config = dict(
    num_hidden_layers=13,
    hidden_size=256,
    num_attention_heads=4,
    num_key_value_heads=1,
    head_dim=64,
    intermediate_size=1024,
    vocab_size=1990,
    hidden_act='squared_relu',
    norm='rmsnorm',
    norm_place='pre',
    norm_eps=1e-05,
    positions='rope',
    rope_theta=1020.0,
    rope_fraction=0.5,
    qk_norm=True,
    attn_scale=0.125,
    bias='none',
    tie_word_embeddings=True,
    parallel_block=True,
    extras=['local attention windows', 'shifted keys', 'gated attention', 'exclusive self-attention', 'value embeddings', 'hashed n-gram embeddings', 'a smear gate', 'learned residual scales', 'capped logits'],
    init='uniform',
    init_std_qkv=0.0162,
    init_std_o=0.00318,
    init_std_up=0.0162,
    init_std_down=0.00159,
    optimizer='muon_variant',
    learning_rate=0.00618,
    lr_mult_o=1.68,
    lr_mult_up=1.42,
    beta1=0.9,
    lr_head=0.00693,
    warmup_steps=49,
    schedule='cos',
    final_lr_fraction=0.0,
    batch_tokens=[16384, 32768, 65536],
    max_seq_len=512,
    doc_mask=True,
    train_tokens=513000000,
    max_steps=15915,
    dataset='wikipedia_en',
)
Each number is 500 + 50 x the weight over its row's rms, rounded and kept within 0 to 999. Layers, rows and columns count from 0. Numbers have three digits each. The size before them is the row's rms in percent of the matrix's.

# layer 6 MLP down, 256x1024, rms 0.0368, rows 0-108, columns 640-767
098:443554426541563591519577497496443498473498501501542519535484576617481465467511549571513504486480467475452571503544673480482542505543464485502474559474470545503498527539473457574467504483496492491424515539585486610437478570513473395500512471434521480553509445519427498484537547513447487492504408478491469545567498376521531558495506498457451518544499493573468562515535581567509524487482
096:596394489520528449508536466516439503596496495500534585501493534477449534445494558405505505504502549614504456460571437436467436485644371519502349393609488523496497470596671556446534455471431525492440490483491520601544412599520494462618474489450532450539489495539573508463451525484533419506490487515556489458519498473515479570535445491489502591498499462538529478478470554443522519501514
101:592520465509477523533464521482511504368493502505410510358579448578579543451504536429508489525504470474480435461483542459648402496473591418496453521472502485496502547424525565462456566423498509544389488439555492596403447497523505463612437497503499428527497636526491519562601491536486532504366451569590474506471496367478484568472536496563516444464504500453404502546626481410477483507485
100:474547411487491529445446605534508500507501498499462463469552617553516472456509682474494491509496539482558460414559461471447470510465485530505436430467498518502499497510517479512552579601496566545522541528449503521507510527541559490457437482460554508545497427525543489510529500521557429498482456537509525413374501495522497474426525533519517601566504475486463594460517530498488505462520
100:443572540457484416552492354432549497596495502505516411532532414537522586551502535419484494472495656475551560477456548534475478476558558454490461501432490511499506566501513515538499547517515506462427474560478505452478481476551517463517472473468529558463498525569401494564620503486465462487622428552417500563442503474542490484586467495605546529590501508445510522535489468524500503460534
097:589356472409558522429425478422559498493500497499536609511443488465402487520494507516489495506514445526434432598562412442491557502500539534500556494590487561494498442587441431541490489446557617461611465437489501424502488478464515372394491450455477442491501561602446486477439536523502484494472395462454487540533497528462571438504494497470550454473498452607447425533577536452502395506522
103:381531483398473529488534618530563498481505502498480473560421432440438464559493427384496508502504460505558461517497400549560681511385503540491515524434511516501498492475481463481520519456577584460393528377539495454462461482480514508442478526598436526577499497502418517467378364487515532497503466516468461457401502488569496532418453493528495459413505529464569394541604441366483438490472
106:558464530518428536560497452551564501528481501508540566566496484443423566438502524464502499499496435588572437473582559536484508502500550481500538458536458510494502447484513526549523593363528375483461478516523496488555553512541476482496472480558526551440504533532391494568568570494562479511514458504596496553504499527546571496523571482511545482447488362499486503595508440484419427480511
104:483491331428491510481501518487492499444508496499558485442520535482514524363499551511508507503508533516451472517554470393537538494455423555507516478486553517502503456407479510452507436464643583502538514551432516504379478519507542476469380552473512577457496471435524484472620509461460489512469523535495502485465499619547451530496568498462518330612501443532491410554466473483587393494498
102:365432540586538563493481581546528500461496500507555535550419575522515477507490553390489501513497471509466526512527515502511451491415441533500502507474467599502495436496505588453430510530505445472500484491422486461439531569521579469473460487520544499561500517440505493517577483459501485500550490401483571473513501537533471500505643527442552430611507485534403455469516490536452562495519
106:498469435475432418565461485501531498490494501509444569551488465495556463443508558394498506499501350479439495414434447522440513495560503506515525506489532469497503516478512480419477477436495583547564505570572492454404522524497451565521551524499354486551514441426484498460553448584494475506399517441532486431456501458520498490458500515485448457487498359517406390411538535453496499518506
098:599550428473517516468402655510491503411509499497522429485499514457582526446504612611511506503507533508389608403471387483443514493433525526499481496540543520496497455608539409519515445409400506527442496526554490461503511523585508493424476498580447434435495539469544506449475457494479458508534509574492502444457500390520542501481484494336532559574509432436439450604605380469518453493474
100:401549553422474552471462562404487504448500499505548579504537546446497566487506578580511496505499552533510542478479575504545474485489498462506567586448480522496499523550480455430433458473471558447479518477524475514519448462474513414567508492415496536620489569387513494498659494492453563493384592492571516496563499455463557501524601545505437479560504392490548553503568549465570463499482
105:503534541468530505512443490487515500491502506505486505551442499492510434493503467581515499506509526545459558460497482506545399489480375482512456404501540483497497527415524446492467543605539449508639537500479510477433540523477606510652492515514450444525498509456505515559493532502502588504506471618571538566550503540544519551451514472506530532436504395476473464615572519423440488525516
097:561562536557521485580468462615430496507494500500527482492550434394520508455495569539524490502506516596430501525535480557521511505561411518502482544480518579501500520488487509539540532427567540508717623499569492560568516543547462525517601550512521535462502519576531506476519529499472492503516544542454512465575503484475459523465454468397547596436501396578393436428591484532536453495495
099:620523464536525565502504441578501500516510495501375481510501612467595556495501557416514501511507457474431545548521625504495384502457581555502493505613500542511498488564445515530505469530452520519572505479416488520526491501536473523528552488510509350410501650522388516505515538466504499506544582515518559438564503505481517470526432503483538426520510574462407467666363496557513553507527
103:533560576511458486522589550554443497596491501500494522551615549537459340478500480500491496505495503559477478413419441490420494503374448453500406482459505489498501395492430493525514431483543512494594573476593488485512485553525466523529446503486473514524504552520575497441368488510472489492518541465453470511545498360495417520438357508564468498405499439536466459467546417492451524517519
097:483447565501419505506540427454594502410500504508556478488547464506521550480502496526530512500494462535483458591659448507430455496511360581500557466450515558503504432451440471558473517608538527472441479577423506436464597522562493600545625486455432541494517491540485516495579496494557468498503475537452505482543499284514541458574396538497457567480503500422500520605566555529526565485489
103:496551518439497516511413481549498501550502498490480539415479473566470662455495470620475509500500498456498532565491446619435466481487622529494601494490489473502502523604537490460431550499473531504403434514560496548438476473604546519536353510453560463532498539645562491525541524520445497490559456494589517465452502492520531493450421473410561521628497566441395489464534461552536590510482
117:494496560575469542516443453500549499548518504508578527486460575482522447439500431455522505513510510512411403531513488508564545516497544511507451457464548610514507451552541512499552628502411535576403603501550505477508457478439496529459494541430386498580506429446473519584510535524479456512422473481490546471482501572515467535513556513594470504482509601541478498462479509475489464511568
098:471458435549495526504530611380469497534498501499531513558449445446567517457506655558500491492515569554560569499468496557515456488585439436497535571478495457495500567476482462440507550556466477540519424524542506467518509518532513364410450521449516512442514464557336512492365456511514541509547449478493476553586497452616491535512521486467477491468498511584428363504454609433416538506522
101:423531504443376450554482504483584500473490498491593436504560544455607476476510448490508507500499390407478563582457496460482457490490440405483404475576503481502494456439461484474469474552548521460548565509550507498572485446607411588618427487589536633428497504534446504459643422542502412493407488475397444478568499506571501438562444496489516449462494485575543565471443457494446459501512
105:512530451516447537497459446497491500514504499489498547543596445566526458498501457413504487505493617415331508491490453467538521492458491462494508448442524533496503477576458588497479506424550535501497495505451492464495457464450501521393498499468522527392496573527482491455565510517461577504497417365443458481540500541544552530451453489540477345528497408488424451484523513531467482475514
100:547497503576520460455466514589508497442520497499599483482542493542534497463498551548500502487490564526459600542533508483495304508500506510508435562516477440504505484450440520589568513466556483496474507549490516444463511523581457576423474507475585407526477513538564504377577555451488496517440476466600481494550503596486496462438562533614465447496509467379450504562562518522611470511496
100:507482485429409472581398516477504502443508504500501506489435619485508494531511457604497512503503543483618546412639571517500538515567455516497574455521462565501495444480544489560523507535586519444412439481501515400538558499518582582488473507402602437527503551468615489490517471522474518489623556542545450504441499464485470457514664498508502441616502448505436492484621528566443540471507
098:525562474567433495532397547583473505387489503488589465589568552500489494472507565441509495513506463359396489492489547439472499491513653532503553392441482483498495568593469576498497549548439524484496530477441497501569479538472480526299446465571519497446502570507530505502546633510526471500442525601454457484659497494568453537604511512456500503506494369567535424424492443470504458525515
101:486633531503399525478549520633499501417496504505522599545573514495577428506497531466509508486504638464411572499528553510544450500549469481508555602507503556496499438594453512544469595574500438541512559526514503557415556522521462512370417511496520570433508504436395494536465423482553596495538504550466515490524499545563591529553498506626569516462493563588467514491525472566555583485484
098:590425510472391578479613405482522497327477497503512490567509421485508416570497411512496505508491482350545557525569478492464476490447564409497503460524494526501502458573476495550446585505450499510579418482422488430554592536481450457414409535554598571395495451416486488519490518539489523507359431505449518510382498489566544492476493464419455557591498475361438567471437495562504599514478
101:352534399489492577474487500518517497479484495491504387475441487565402567346508478580509501498509436478520458553541454498482511471506577557499388480535544510497496510490451573511528539516481514502453498536478498470536564479643510571426645515432483593481496464391605488445512442511506455502439484447519476486587501499527508537444454505482532506463492546481524450472522454444522624501494
103:489512469541552486506624598581519494584494496492535502475472424558553571498484451460498494503492526523494487429550480446433488503470399446497479451510543416508501407457521505491513505474604576484497525518500492498402537526613506558508559453458600523576510532461542501550448513473455540492587543428494495581503497457465599514538514507465491446532505581552624517550556461506436488526507
101:463428497441500436461538457458469501411493498493534433532516448522484435526502481497489499496503527485553370423475440505513488512485543564503604556436501573502504391557513497489451563592570483447536501482509509534510457494603462483505497509422434491501518585599506518463541531481529543497482563546525522546503500367443480507503553514503417577498500495574485518504508474500516546521517
096:561528505546510514496629410514512499517510501492448440554474372525474470515487506467494503495502580465419532519535576471512532505505528399501572527524534427502501432559590458536457430526577463490549426499552503514616593492350466507476451503497456468566487521608655475583556460466509437492548490547478505582445500512642515479452477506536452386473493521483459488588551422518412439479499
091:545449487609561589506454506542533502461497497505468549489451581470433545545492681494512498509495466478442498584545536484485542505508484438511351544593512558494502621485523484479483551535488557578504570461555506516560578551325370584538533497544564496491500553496658502493535555477429557499530549526526492488543501455618632566508505510466423534496501533603493472547450481536480443528419
097:487445537562592450518446537593488498509496499494507468539563442554610453461503544548512507489491542505584487512471419479551468488471452437491542431520428497499502419482582577442422506472478543567437454485438490490514450466469526444476502458490543605472490509485379511480349494543464488499514486574565445478505497525517448470511591496469404400543497530544484502466477515437537411537487
101:564583529482496422503538610397530501558506498498544478489473509518513516564496487469516508496497541589532418527540485457524562529519505482510543595454517537504499548552505500420457462570307441458372513483479506511554505469364568500587521502453458435578493570650470505464496546458493457507547506504441557429508500507568503482472471493618541496436500534521436629498432485520525523496537
096:441528480573558428528376588465527501506505502500457483504547659486547484378500477550485480487492538611478513568636560406578574481478411432503561531508502531492497488411527463491479391487440525555555506452447507473425462496626396548490538478401491416392504589423486491527502460483501495486445470538478464473416502466460488457487536493516525470501496465522500408510465483489473492495488
101:474516541452443436533562420546501503528503497502551481397403445473481555500503392478497510492494489393465514479457453521529535492571546407490455483580527360502500555589369491562469513540538496492591491482509503560434562497599540442464496521531587531551504578566387487441489533492528362498513611604576512469399502486465574476499469479413632453450502360514485507575515399620415489501492
103:477410415479450490421577498424482499509508505500432481502437578434564529508495492341474501501497470419522467451530454519441454517473431496506482527493495508499498506483348512459489581507494572522482583479574506430418559576454482411450453545548522517457496537460433478522521370494480500497527532459594533502423498548474502523422469482393515603551498426444445581491523612435440515526468
102:544480567387505529535510458477478500446503501491518588438556473604572480376490510494484492480500425549543529520500562496510517476542592496484496609473505550500500484532500544498529427439511441482527577473537512402506477564576507544500510520509578505528500431433445486505559522532550417504460438533423468469509498506549493479478462488413483436535504578618462490486464555560452452513503
098:579434519587562469465532562440535497552514497508466486548496547522476502535490539458502499509507485490452491512495522531463488500573530455488570549418496337494500607508512446518508582669486517495529515588493498531490484456490443465471455521461497440501496532436552529428517508506484494494520611478431496488490497455404418566477538485537484498526508489441617437544531508523480451542477
103:509516550543541487508492502566536502542514503501456531607455576571473583465498471418509500479498471550455528508524612478510566486564468551499484520551520457499503567522601481490481475509495529495520499521434490322418469450544478447552533493526510477529504503508453464419621478474521476498376501484517453691501503635401558498519488488481471457502502585499412475407637494451470452460466
100:448425475475443478512533613479477499502495498484546594467589563564512508490503591348524510494503436441403615468546508523507588503519480459498530496474501394497503620522547445561514546488534439477555510497427515565517524558582524597531420519608503506465504472490450492578543537549451567508449547483567482580608503501551459455463614492478458490591498442397447574441521477381498478489513
099:526490514475506444542525439493440505433516495500556459530506504469371528517503458545503514506497445472535425532490463545534499486418486555508479481495565524502496533523511503597494410515521499503523484570366492508567588443498451527498474490501523503477492561463375505521438458462515483501452426411585480467446503508492408473461498514556510591432504445566451498464507462377552548517534
102:420442447448447477477425437509577499376501501504513482451448493518470542556505569482496490496505511478542529530555495439450465472494532521486501416586507577507500400478387436442550473505417591517531497503630500512528493484492529450540465529397561620448493563324510515522506458504442468508511505494396445543427499468502548461472450519398518461492497532604432544473508505428454406480522
102:501538480544582499458532634524512504513496504486447507478479437439486575428505605550498505516511452463508515575480509399505459480468476495503379513483488396496502604469400488514521574440540375477539451524555526423466503494615426523516426506520494496579490532589481491534564546463565534495523496469446484530465497509536508532577500478528509453470501572618556406581574553524480496490530
099:537502498535544538515505464470525501405501500493538486468527369577641579381512484503499501500490504486470518440491586518568434498552568466495421445445520483493500467538497444525412384389541438475441465424409502570579546612507445495427458504484515473560500584435520490413550497532538630501535483584499492499459497472526465432473588496420421430504500401509540573472513427587480559491461
097:579497394571557457508604505394568499518485499496509512468579489456440502529500543610501492497503460558423428472517551553491537500581458525497515528501460677497503600488558419457490562484577531539397449483396514474506547472456426461610500468544600550579502431507460491524582499453431582506492469553498437464518500609436463466501497484579548542516496524478427482411445513518463512464452
107:536447498473530559548438522439544499443496496496454417522364459475517612460496426452503516498503507525433520529519384458537523511394446495491542514450486358510493370490465482513526605462552545494509433567512495508431500401438489527424453524468440539472503454619512474534472503501462486489462582460420421524514499394493610532518445493435450395536499511389446558524468479415388469507471
101:452490570543514431494513436546467502618503502499546472453458512474418486466506482493510521503500424563548480580627539510524475488532520499510604398503497479498508469591516406541578475427567545464444456460466491469502465540484532442476393513533527485438510525367629491514494455472511549491548474542538513478549496422600406486605431517507544455473501517387510582541537526549488500473472
102:566575526404434579491599522518427498544501499495547499443426439531522458487495522516503499484499609530458528538479522453482436501426422486497464556588476555496497551490524455502517510433537481529519554564387503493659555376420490520515481487556531462571496476501515480486510478506478455496447540407560549540612500531467401466482475483453537477505503511400606483440410535513540514482527
100:411518396502502385466463517608565502416502505490497466523515571514449458428520431494522496512508480564504486490453442419555542497571499486497467541521550536502499524515508503506471534530420535529375546470541518424401644514469522403441442507501409488507503388522395520468381512553515470503375465533534513495550504547512495484478404500488499470453498575384432486439447550541500459529476
098:529478514466491513503435479431494499516513504500510513532446535476487432506499415491496483526492558429437385385570528416511375511430535569501405470459494389493498664426506498474524437491525422531342437524586485510414458544438550487398498507458536375501500450458531498507486471502502446507478499552602558564529502549425490494501578489505545418491500374640553470464427517397485605488462
100:533398472471469486497485519549503501613512501490560554535519451405440517504504389452508511488505483479439539486478479557522441508377615476510561563452476547503501545473461515537480491460492490560538483466550489603371447429597564516465500513501512455384501322494487497442545533581527496494515522497431514515463503438523445483432408517480479493486495608514411520498494570510425515505464
092:403475491470420460557479562558511500457502501497439454511494513544431504466507344534505501507507519540425497486506471514461453476508431540497514461598488486504502495469504451442476543388525545503369502547555513380486509488495536522488535510574409447472500514484602500583463509541459563501442515545505451528491500506466512493517517490427530454548495458592582578531536571496448473465561
103:387552535531453466493489407514478497459499498498495538540472518562511565460479610538497499508501567525482587555396570476479543491488573426489441371549496611492498470536491470533412541480548534537453535521552503469394435476537564540429511497563473501566499535518552500412523482512529493498500483569510475555377503341500532480561449496503549635455493507453566545569547432555444456488474
100:538499538565458492474532480581541500496488504502536421422482516444409457553503475564514492510506515515592451546473567407413511507542551434501420604538533428500501553484552516498413446585567578464510519460412500506484503505490470526471468527410473569490512555525505489434434405499523516507547537637516470554506499482497581495556474511483508476495496490511497453469423588506520453520501
104:566483522497508602471498524550476497589505501511508543456488480574496508506528486426506504496507447504540492400510555542519442498448478424506476499493503451499500427459490498455522561426521445500507635567464492551554515481482594603507555535560467526455498491449471486558544580545468478488491536507504510450584500455461479576408416499559443341538502504544487551538423542535499509467507
102:552576523528417552483284449506584502584503502499508511504491523429558376515506537502490493507490493465525481487480424598451536506505484412497418425503521467499499426540437548458494465498468522496532533509477511588523480464494516562468515523460525651451513578519473507576531497547536472492528428483492441486609499472466438460508487479589568571441499612532583404520482469390454523510467
099:376624524558534560519623529573494502423508502498494448569478484587657483526486425526512516500506404491502442534561468472490491481430357597492490538450481509503503532575464470492534441507499517474467484459505514452569446488407535523495584528570471596497503538500466513499280501425507454496518485471623594503489500372568584460418496514581537458530505460451441555522439619458437506504503
103:518521553605450528446535448533479498571500496509521548566477486460439506452490626393518501494495475493523403556489542570516434509541525564488598477507559496508496461538563466529546534618480441519394484474489513412463515535479391523452458516595441503509498541447416532469612597495432563497485473439497480481488502455511576523542487477537482422512502510491577475518525345461517514495591
102:544602588469531463497507496472436499555501504492503421384520536457393502421507635500496510500505419530500562581403542535491541489421467530506428587474530450498504399490533571486499424505498635504491457484428491415589570550424473581586441462493425470475481442468435512456575451493497560505548548487488460402578500293430550522458413496546474516493504636438488620536573481436486551512448
097:442508529486569507496436457460497496512498502498573589508537480515494536458505523463516494487497537533498618560445555482519434515505456583491476611563458387507506429542464489510475648401474513601268592582466507461561469503564412450535489459450507626521495461545504500470452514469505494501420469448499488446521503486443483537462499510446499578541497499544421480515556568556450569502512
102:494488409461485503486465463522487502525502501492592368591496582494605517511493609550508511502495501563512380467438558554499510477530344541505430485560505536502497507522436541525482531534478560519549471490572522431497498499456445486512423543424407448509503572489411470577561422538494489506542524538548521477485500621586525463552491499490409507524498428470480482551426547371462522525427
100:508465502474507687469573492473498501544492498500412482467534485470568514553480526520498503510504604606420434552483577494502437520480484545505579427492492480493497561488519481469507476393527471484456510538516517549485405474494424440365563498457429566504491418528505493445505532500504517497445444427574510492535499406510586436560514453489474494483499494400579529548477462523586440543514
102:543515568494416456479445543461467500617502500503569511520530475597497506570495561477489487506498545531482450459528519432485581494452549556498408529532508444496498493602475454572493616628536549426529581490473499541479449541509458432384411516360521588440482499484501503444449506520471497490419596524429502474582499450471551475530455482458540501362499486441488400502469412573558530503488
098:486429480492526522466459501391482497679492503494449523581499480468422450468494488479493495508494531651540392504495566552509437501449496390501470616407511502494501532551562466482475540561473460441489548524495490485476486495491458566648540477526499483564509589339514523506471494467510588502582578493468560484599497559510365516654632503502488559491497549484488587506454447536564416502472
100:687433453396491431538494440446545501430504497508505578547493629529555506470502515401500496504490366509577526444469541552573495481579475582491540482501495616505502556584478438534552511565420440501416474541488489549387529547450575517478523525560545507542506581487529496483482545523500499495578554480532439359510501452542492506523455507520531507517506582455489523435499589516537566482473
101:413556512564524368424570377463541496516491502504571527496457540445576462494503449451482499506502404530507431555462459539530439529446392527511359493466475533494502534472537494426596444435476480538493489470498500548416508458509550504567405498596454529508497601544435501542487538486564479504558405428437520446554498468533530491488580490642437556559494438472494547497511532602496425488425
094:506533456573461494486478412537519499504509497505544571588578544569507589543504486506510492476501565477428470542538519566456447477547490439493529466498494602492502550344403475519469543431451500524527492544464513594530533456511442476386475492620553444483531523583414476445489489494542481506506462532563482487502501441508449524618492492462431549430505646430499499506444469628556468505478
097:476469580470500476473530528430425500547512504498524485427495541488513366541499498525487485496496501412542533490440353463523447516429504429505536567431512550493501453437491503592557562511520497502500490521501489535447425508530508484518509526518489520539508456357504505458477512498526552508531525571541483545618502454505513571501496491503426526511505423443391497597445466363501456517523
094:440599529578428544544569587504490500531503496509549542535523504504542428517503662437493497499501443501546481469559548412517512488454557539494410541475527587505504634528528564516516558495531479493429419477501505507479527452560447591573517470575444482483492348615489511501537525529511501493521547493510471464521500489475539534504537484535578556390501511456461404459542538489501518529504
102:595487519466520574503507493481490501521503500501474490449397532465489535508494443579501506500492469471472474396504545493544496487420490405496363336451516533495507558523523413514536523454455422487508554506424494497428574442485538542381418516456485582488506590503498476504464522501478464497579506556483446560597502474540499528425499494426481455435497431506549464530454492503607480505501
102:416548430592548392460449497525445500478507499493542490622536586563492465466501586486496507502501437452553492494547497430483450512357608510505665558466492416503497567469418433448507628522474404513556540536490505549484549483469461343537501500454566554531496425467468520474514511489475524499545516504405513504465499479528482548434476473452508538587497558483490439467465440476504510515496
102:373549449556486603517467397526477503524492502492528469471449424457472513510512517525503487489510452426501403441429555448436360508430580495510502511516569445499496416567517486458498531490401503455613418488616514599496433503505533472535395529588562531445494577439430513582467518502481491496488507587463496420631499473543455515646402495410541438460501590510445567459467507574479501489478
097:490463387425559529466565514614562499357498499487496528553571418456473465496503510492497503497505508506470406516445447485453435499403548461506438505485483527498497439457496498401463443386496483473404528569570475528483525533502524457539432482561444524462483549576448511559543395567485537498560505490521542401586499456474566465516535500552518560630503541508467558614569528471481488505435
099:544566503534495478527427525572451500367501501497388478472443458478502557495499496564506511484500459528472547491553455585517412479374486427504473503492491577493500577479603519543522493430427480489565464459538495529546535529517567514669482488464403430532505571633582490581481592528465496499472479414526450549575499425513457500426579477545524460529505513581460451529482494476513488528477
096:504490514552579515514500491476504501605500502497506557516467473522557447500497533553492502512496483462503512398513472606510525525515520449502561463562523460506499538531506547490460375443465501487406562446462490511428443568571492578565552495509513439412486580468451500460473523512552403501513498516536504467536499463525529513503442527465513552623498488465507449398540522604507477518485
101:548488523526537552507394525425500502561508500507461518571640387389584506496505533536493496493492524383465549502481457542514480516516460487499481495568482523496503517528456494559556536462576521503579563530479482512402423540574552522446423501455489488509511611476465517469435457494547504507558359483617521482537498496456563483582473509507537596511504472493579528483516604479570498484479
100:460578497483484438479384506544506501448503500498447530483432420563478476499498436482490501483504465459527478615547445518521449495357552453498528443522540603498501437471460526462474513447523500506633572484467497554476452398564509475500471498352430497468493429540552488489488618508482497502410529513353467399582502457437501508500594515643505486445497375502555557535536482519474536488482
099:531561544468498562506384440426447497481502495500477518519454438471503560513497350461495511506498543442513586424543453593560429489424452544497505495550462588499496465565478468538488512461495549553584475464467504556554670516420494444449465491464502450552492464460542494464469490500550522498550423584493509495497500471443481425411431505523538522544498495514588617367447522513466435477484
098:563549428503483483451548449563545498572499497502451487503541527487599503417505506510496501491497512533544643489503594488471432489394545530494443594445457530498500655558540558466559535476508516475470525497491470523499618472640588562619499488591566540448508476461549467497604496493479495500505463567561567443567497511427384392540570509615463488540500506529551454494495421405515536479531
097:528316572502473368507671432573543494525489498501595461504516561619593448428495470637489503492495340453436502508512545498483543489454509503504449442529490409496497595514526486488485550461390518466548421569555522518592432490544554545494497459558552487419490603488480528454525509476501524499486470505516486472400500565422580474446478512449567433465495531455373566375429485569454475500529
096:428571459448547491482474595484447499538494500512469496491562529456428510510491514500511483493507476574421558576440464534473453534466486521517472553547517605501503465463536595574557471458421442466521480457393489560479334463444535459549620507453544571465490506549533487528485525493535475489521550453436542596423501399543514546470513509558427430452503515536548546434441459409471425511460
100:462425517524498535532571527537519505575503503493361496550460506595533594413497571455492502501502407566506575558562421559480504500528525482499589547469506526495502534461574534464467437645481432566496497489486512560535465557595573433439572502590505568538493492473519505479437537472440540498527560620406484496483500521447504528514485514462496435497503529546429524480498441446490531532486
102:437529545554502508440517420415457504500496501499502485460515576512533452512500377545500503522506371401590584509454507449540500501473575520492587547433502537503497479468491491621583463484526519517514555493469495568516420479401519461518343518525472570477492583489564479482431475474470457493498504476478497605542501517409431458488618489489562491481495521449498497439527506372475555489496
101:490524439513487525504491550510540499532502504489534389500592490487458464468517458478498501527501474470541443547602453519448497508460441470500505582475505517505494508496571360464418565449480513501479555507550506491494439450417485524443523497452544448537506417540565499513530458523539537504554548484533482588522498544545542448466428488440556498475500424466336483470454473431510589516464
101:560521459488441504550577544436520498446496499503488512438443411448547584552494442433498507500501428488501490460442504466487424501447465500510655489525492448502501614437464522534498454633553482479417512565540507517530486430547544503643592504537492515546501493464455506519436435526472467512470398401477505564405500516551411488563459496532499350509494525518680545528493520535553544505520
101:476489540460564469415472498492492501549495501504538527448561541527580548537505399495515500504505311661498366422535539462484546479409443592505504445558519495501500483472558413553506459556421474464391371401492501433402478497550361385580572541462589531497511485504520518459409395493527443496537516519518535393490499464478550434543383496452485482516497455542572502600549513455442493474609
100:567533495539563387483471481494495497586515500502468556490443521554432438631499245505504491516505427507503565572548551552556448518464466496508489510401535556498493580465568501435540414502505502514447567421562486597363524464467451471621472496489506471454497468653508509498439420494558423493536443614540501444491503590473405536503440516461466433478497545411504500562593481574512487503506
105:490573437544579474469443535429523499672497499506507485488544492517592444473506417478484480497492647522557545481643452482512536499499476507494443523459509680487495496595558540521487480526447507452501502487527494487346417510663427504363541479582493350549503547599620508386529433472503533495540558537442493520464502422571498518461587494505476488541503447514463574467479525577507511471490
103:473451480498476489476539468448545500487500502504486479531596551504508484525500497522494499472501464486496582488499397414511415510438432420490461474446496524501501540395560636597501480519570468496550508436549506586470493464520535526520462487556592497444488561520465488496457441496550569491371526513547523503435501470454533482467457488475478417474497475481531473522452469353486417512551
106:434549467481402505510567586528528502515505498506468552495479390568457415515499480557485497494499499493519510580465580472561531497440504521503474487592510487499499514689496393543479493504517530446522504521533512479507432520452517525475584509521507472526497551512546494451627413515516493493603426447492527488610502435475595534550588480472438459441502465450420491542544491501512549496511
103:418552480459508537500459493344489500544493501507541511507530399509527525433494559472505491496506453534571567452502465518470590496513446455496446509502468625496495408598562535343422496489438556461529492504497506415544492450557438494456551498447460538547492536600495516477439557482467448498609494492516495501454500415545595465531495508519566394420499535594503552446424517556383565506507
100:548492496517458530528411592446522499596501499499477441512499524414624535543505624526504509499511542520409524541463533512468534491436547439503478523492517502486502455508491492527460532524456480517530526489385501644388616577390563342521489523495442490558517518537480489509534500523505516500492563497527490564448501497546402478590419469620461398522502576549453392499575507478522467513493
096:586478401478489510520475494368518500555500500494347511539584482555430537558500554468480476470499446518503591448512599522515522504576509463501552469548461518507499496467456540520496590463479522444507435453424508398472483496456504492573523452484407550513490633603474479521532492509540457503404409426412517466441505520478678432485434487646431463555501485506534408416570541554463522502470
098:559531502458475450552553544488450503482504501500489514413487435553499590422501541416518498499505489588532479568389576515515396486402428449497540454475545332498496370460403433477550552524489568550450540440533498468517518479468447426504515524568490509528505418478518505470443479491486464511507449518523521363552496521387352496443400504451556563581502535455510542461552475542545477520501
106:560563508471435483514505465462467497477491497499450445516506455435479485609508562511513480503512447458563476473484481535536607508625499514493390463514470361506497538495431495538463507452557501458379496554527499536508566497578621423595496498474494540462483551493496509603470492475485491498405510430590512577494501497408509507576512523499553558546493592414506565494535525361490480523488
111:481442549510397503510449461379516504582509501499568512590518553528518566494504587477504492492503515449400513522612382477472452523531658470504465463425473547504495452583672490610555460523518561480541514482485513640591518527457522433492436479446487553475499444372545499496580574551500438490575552601513552508422499475453463539461469506504445522531507584522511501483519456429509507482453
098:559518545534498520551557515593448504493496498507537509435564536521557402437518407591507494481495511520511579553501619610567527509475497589503530419454492516506497511514564414513507432425665553488555498488483497542434528527473461409564485484606578477521518498561526494558467523455550467496478574598476581504541503424466462509479553498481608482452498558630660488472514569459515536487531
098:569432417448451491441490454560517501530494502490486375525416546533533429374500511474490488480507558443494458496446479580469410509482441426507480376504494503495503533388572515539475489574506437480384505478536517504569510476590476515581524482457447483415496524454598504503608523528478474484462475439463519509445499543525369499564506490495416594476497506587512636448418506475463478491485
099:493485540514413464540521480563478496569500503498570473499506496521583408561504415533511503491503466517543614493487468518576450480474445443500381430483512582488499519479463539547469489479547612530383477457552506385488555554574418608531595506453577402531506651552468526492570459532480467494508444486552499529546495436482343486523488505523516520450496578530582529486546544615457439518498
104:590467433450507473463355522460511500595496499510496474484532459446526570524493501505526501494498505485542541551528510503413487512513488457506571463609522562499500459539478423524449464559474560483525536507427505519575462486632496521495546492392469470482489503528563518474546565531546483487541489412439526551515498538494515508471588516557506562525496539508428473539617539399591579517466
101:386573467571467429551421491464504502509503498514544455525471473561512527552513444439504504500499387442520491529513537481473463507384519427498499633415482505501504421517464466453553399529487519532541553458519490526463486454492533435488475499490532530580494556508507519459452464507497457508505597599380510512464499448503443484489566507465581533433495491437346441463541423568533520489494
098:578421438485446404462524449563544498447495499496401526535450515452448551503495388532502505492508310505471478506499471515521521489522569529491465498465484414491501471519468460454516493362405581512468504562489500466472502425527459481529400524517424588522487525500510483509545578475577486508536548509530502546428498519588485467528441473552550544538500461680505577553416466522442490489527
103:398537489480536494509483545549487501449506498506533330492586469557560602544494578452495507493491514529479415526487563599513472502592620578501505477549524452513502468530451495449564469479537501544481531512517480574359503552489414507523580522517529452434498599531471494526465556482466437492509462499552516375542502577593481518487462534545454443488502431456437630531515515461510564534545
104:520536460567460521583577393443525502516494499488455499460538395486433665605496532514505503506493589521491430427543528488568511516387500570499430554539502417499500431470458541485539603323472499451406516465481531507558477568661407529493552541481502567479500487538598498539494435489499549512511441566550471488474502591472467524481606525439469491472501561482474455445410403495506500499543
099:461359546506517442429537530448547499529492499505382391614523447398572568510497509521495500477496592484471443530483415476577482479527525481498617506458445622500502556459498526482521485500504475513631503434560498461494508446587441476436508495417520461411508536380379491494485521481509572509546553518580517568450501441506390514530461472569539517403497329309538451532542555445517505505474
100:602521450487456459517484584478532504478498498497509514505512505536518349602503526568492501490498525516419440489464531432528491498488509543503530465529483529496494505507361417539457449537534531513373502508450495563511609570462576421491500486539378563516495470484529507555451522538522546498471590548552523492531496500507500483409559461542525437559500504517484385524524483477444482533512
103:412557482525495491527588479461441498440496499491467521510471443442504485414493418544503507500500493327552398544454405476450403498424401446502408406456515409497498553634434364466523468491371432507612388515510502534541490548587408507389560496520440433494500472525458498489447599482528527497392500475461416461503500390439594484491482515375577468518503453640384547478569490483491488467449